config.toml
n_layer = 15
d_model = 64
n_head = 2
n_kv_head = 2
head_dim = 32
d_mlp = 256
vocab_size = 2048
activation = "relu"
norm = "rmsnorm"
norm_place = "pre"
norm_eps = 1e-05
positions = "rope"
rope_base = 1020.0
rope_fraction = 0.5
qk_norm = true
attn_scale = 0.32
bias = "qkv"
tie_embeddings = false
parallel_block = false
extras = ["shifted keys", "gated attention", "a norm on each head", "an embedding shortcut", "capped logits"]
init = "trunc"
init_std_qkv = 0.0979
init_std_o = 0.0179
init_std_up = 0.0979
init_std_down = 0.0179
optimizer = "muon_variant"
lr = 0.0128
beta1 = 0.95
weight_decay = 0.0079
lr_head = 0.0103
grad_clip = 2.0
warmup_steps = 0
schedule = "wsd"
decay_fraction = 1.0
decay_shape = "linear"
final_lr_fraction = 0.0
batch_tokens = [8192, 16384, 32768]
seq_len = 512
doc_mask = true
train_tokens = 150100000
steps = 8178
dataset = "wikipedia_en"
Each number is 500 + 25 x the weight over its row's rms, rounded and kept within 0 to 999. Layers, rows and columns count from 0. Numbers have three digits each. The size before them is the row's rms in percent of the matrix's.

# layer 6 MLP up, 256x64, rms 0.499, rows 52-93, columns 0-31
096:528533541530506528498513467500493540427469521539556494481536476488493506478514498482454502462529
103:487493455485458435465541475480513499504531499475498472479481467507517548534522519481512485491489
102:498503493508499521544478479509495522483518490522478543440478499524492528463482470491520526470484
091:549552434494463485539503526523475487544528528523502504498531519486498532516536485490506498490499
101:511512524474494500484532501467483493465474528496502465460527471496517515533503500502520499507535
107:483513496529544542529496479521481476512532515479479508492496502485522504501564525480502492488475
097:498447484494493481501505548496538520483497526517500492487536506532478499539477499468504493484524
104:462481512491527496535515458483486502502505445463503492486520491519522510444543497531499484519472
105:472516512518520522503529478522487470487506467496504508431479466513472511451486496490531483501496
106:472543506534560483492467485493449476513509511496463475532509515531512492527491502508524458539465
097:492503559517503483480481462516542544512431463548525474523507509555522511517511498482485487535530
098:488449507512489516495502507498451518461465505529478517486517513540486469497526515557515519491526
102:507434498481513502472472529487476521513501490514490501436547479499503516462552509496486476503541
100:489544497519445454542475544495541510505467504516512503524513520510509506489482509522463473505529
109:485449471518532493499485472480536536440524528532475484485494492505489495522487462522473492502458
101:503500512503517485464509479508457501488509497483549513469536488508512485469458477489464501478497
092:493450485481483510516531564525490492451474514499513498538555522503461533529486504491488512476511
097:470520461473454492492509529493494458536540525522438516533509468539510491513510512484524437523515
097:465500484443506474503496498518513488473493479503455455547512490497534531493493469530483441499528
093:480541470478481456501503535507472512485480455483493483467520490534498505510544514474487493487488
093:476502531469467491445476498475486500486481477530504522499533474535494486539499495517497498519469
095:490508521502479541470484500428519486510478470462496499463479511492516507483513512488510508488480
102:547535487507505443530490464523501496480463528528476508505535481481508463567512539547475463485474
102:503487509471512499495477492531467482502485518484495531487475450478512486478477493475505466534463
102:475523503513511560545535496504495477512481476494505459521522506522498517497527505524475475521489
103:474485509516520503470532522521464533475470506505524439519564490501501464492509504531488472478510
107:421568473516516576516466535507488535518440524482493488493490488507500481501475498510525510467503
104:529488473515492547506495498471466474498515504525482498479519516499521474473458519532435511478446
098:558518502528497496455469490503515465490480470527507504488534537501476490509522467522494493517481
093:467473477538495534491447515502488512482469519488500506490517496543507479496497490487454484479486
104:515503496498484487517497513497504488510438542499455514485501508497545501509437506527478500576500
096:473501499505516521516446497487504482537536486507454495510510502479527525485482534517530486473499
107:484510528526531495522540482480495468492485469508515520486553504516538524479507478496484505489468
097:492541524486541522528489475471489531506522499489462481509531486476531529481554480522490467527489
092:469499498469520487482514485497522481482503503495506476489515501514508544485480476524465470543457
103:515503484549525507531524474479496502506439455527493520458484531483501461496476514511478487534493
097:499482504499458502536507489468484532498487533509526523459491509526491486483452490509506492560503
107:536485455502477482539498497476459491537538512533504483491498503511546518521466494534508461512504
105:488464506504528487504486498513513514487479487524514553509495473534487505459539486516502463491493
100:506511460543534518522518478497493525508526510492470490514508495531513527529494465511451477476469
106:497527473485539514466492484446491508480530462473505466467435486497564511516513499497516473532500
091:460514501492495480533495510491530535462540511512562516522499472523487452513499515538508491500462
# layer 6 MLP down (transposed), 256x64, rms 0.134, rows 52-92, columns 0-31
093:497502491494502477515464518488488441501504530429473498472510565520493505492513483525491516521519
109:511498508510525483511490527493479515489507462499531485489518495486501531466492559467509542466481
106:484529489487568454488517526480513513505457559485506479525506505484481452517526499466497488498532
097:490477497523544440478487508480518460545502488505517509511505496468501472495482496521433525513480
108:507480490533463493518511502524442501502490505463539503517496486448511510487503513530481517488532
099:488517507547508446471544481488489464496503516450531541508470517508507514490461557522490518460498
109:508535462506467477448500523486494498443511509460486506480489465506507505483510526528508463511497
111:514512500514498490511499551514476517504505512493484522473534497494517526482536488475481520547531
106:492527486501503484471510490505482500503477508475512475547493486553510504515504513477497519423509
108:499486481483471499529447551503507487484521505488529506454511501478487560431508454508529484517467
088:523500518493494515488506553508529460451497546479488493509464500487514555499488522487511546514493
098:524483549483536505487508567481517523546498505499467477467487513503513520499528484510500490521514
115:479494507489571511493516532541525473518510515498460525480519512543479488471438494498501493516498
094:506520535486552531480543488503480467525491475508509462506491514499476523520510535518518533469530
103:477492471486509436488536478462494523494491493492449514543491567510519521503480469532470482516527
100:538498456511520500490486477489477519492497497525504513491515499506483541561508519464493514501491
089:516527508511476472451522486469516513504499482467473493520508485463524500490498487533473497527455
097:524523529549496499476505480509522517484529479501487512517503534495487510475501493482494502474480
086:490495526496453521490497461501461508543465531479501562477488520490514464501538492492540497510514
087:520504485505503495493531442511518492558452497503524562484514517545498463506490490529487480514482
083:465502539521491561487488523510508527481515491469479551533506468516505507450499516512506476531490
081:568471495473510491500530486519489479508484524502540497502407522525503492472506495510539491517501
108:562491489542511487519533552522444484507501499494532521536510467535506508488520531461567474493490
112:524469529455474520542453506486493504493461523524489516468517505500486482493513502549509528482487
097:502479486525446513448498510511525525541473532496477556516525531502502481511531492473536484526491
124:477469465489525472482502504445545546539472503520525488514440491468504516511497550537511524462516
102:472517527517511490461428541528513487522485471447448531507490516450497490479514497474480473508485
104:505513496538459482478464506520513519487489517479491503507493497429512505446473539500521513508507
098:485534491482532543519520522476485488539520520487479506524515509515482520492514467459545496499515
109:504531515502514527513451549518518440514470517505484478533475496467466443481524505475493467470509
097:493514492518516420499497516513494522524523485493528494541502535475480518516495506484557493520500
092:524479539474489489512522494559488512477479522474521473469492473469539484504516464498484475497512
117:499509547509479484499483516513498538500441528565489499525504521514503506473511525485486460471517
099:480510494491508535474513528499530481517514511487484467469515480482481463512503456436513488462477
093:539506488508507541492503534481511514488471481529492492456501488457523510520476511499514517491475
108:487469464497495482486500540473527507534501491441515499503507526479485517451502484480507532499510
085:511508553496502491438441484475512473517469469508540502522507481527540491527477531530522517490523
105:480490479464502454468480544498483495509444540491457496511509514480463500470498488498511480466509
106:487472461462466465564507498470515503492515525500466517503463499484471488520508501536492539489500
100:486489507504516535527499489540518500506516513470522510522486497495478501494525500475539549502518
095:468524525491455498546536548496509486507537520484489517504477508433507524480484473512478494494521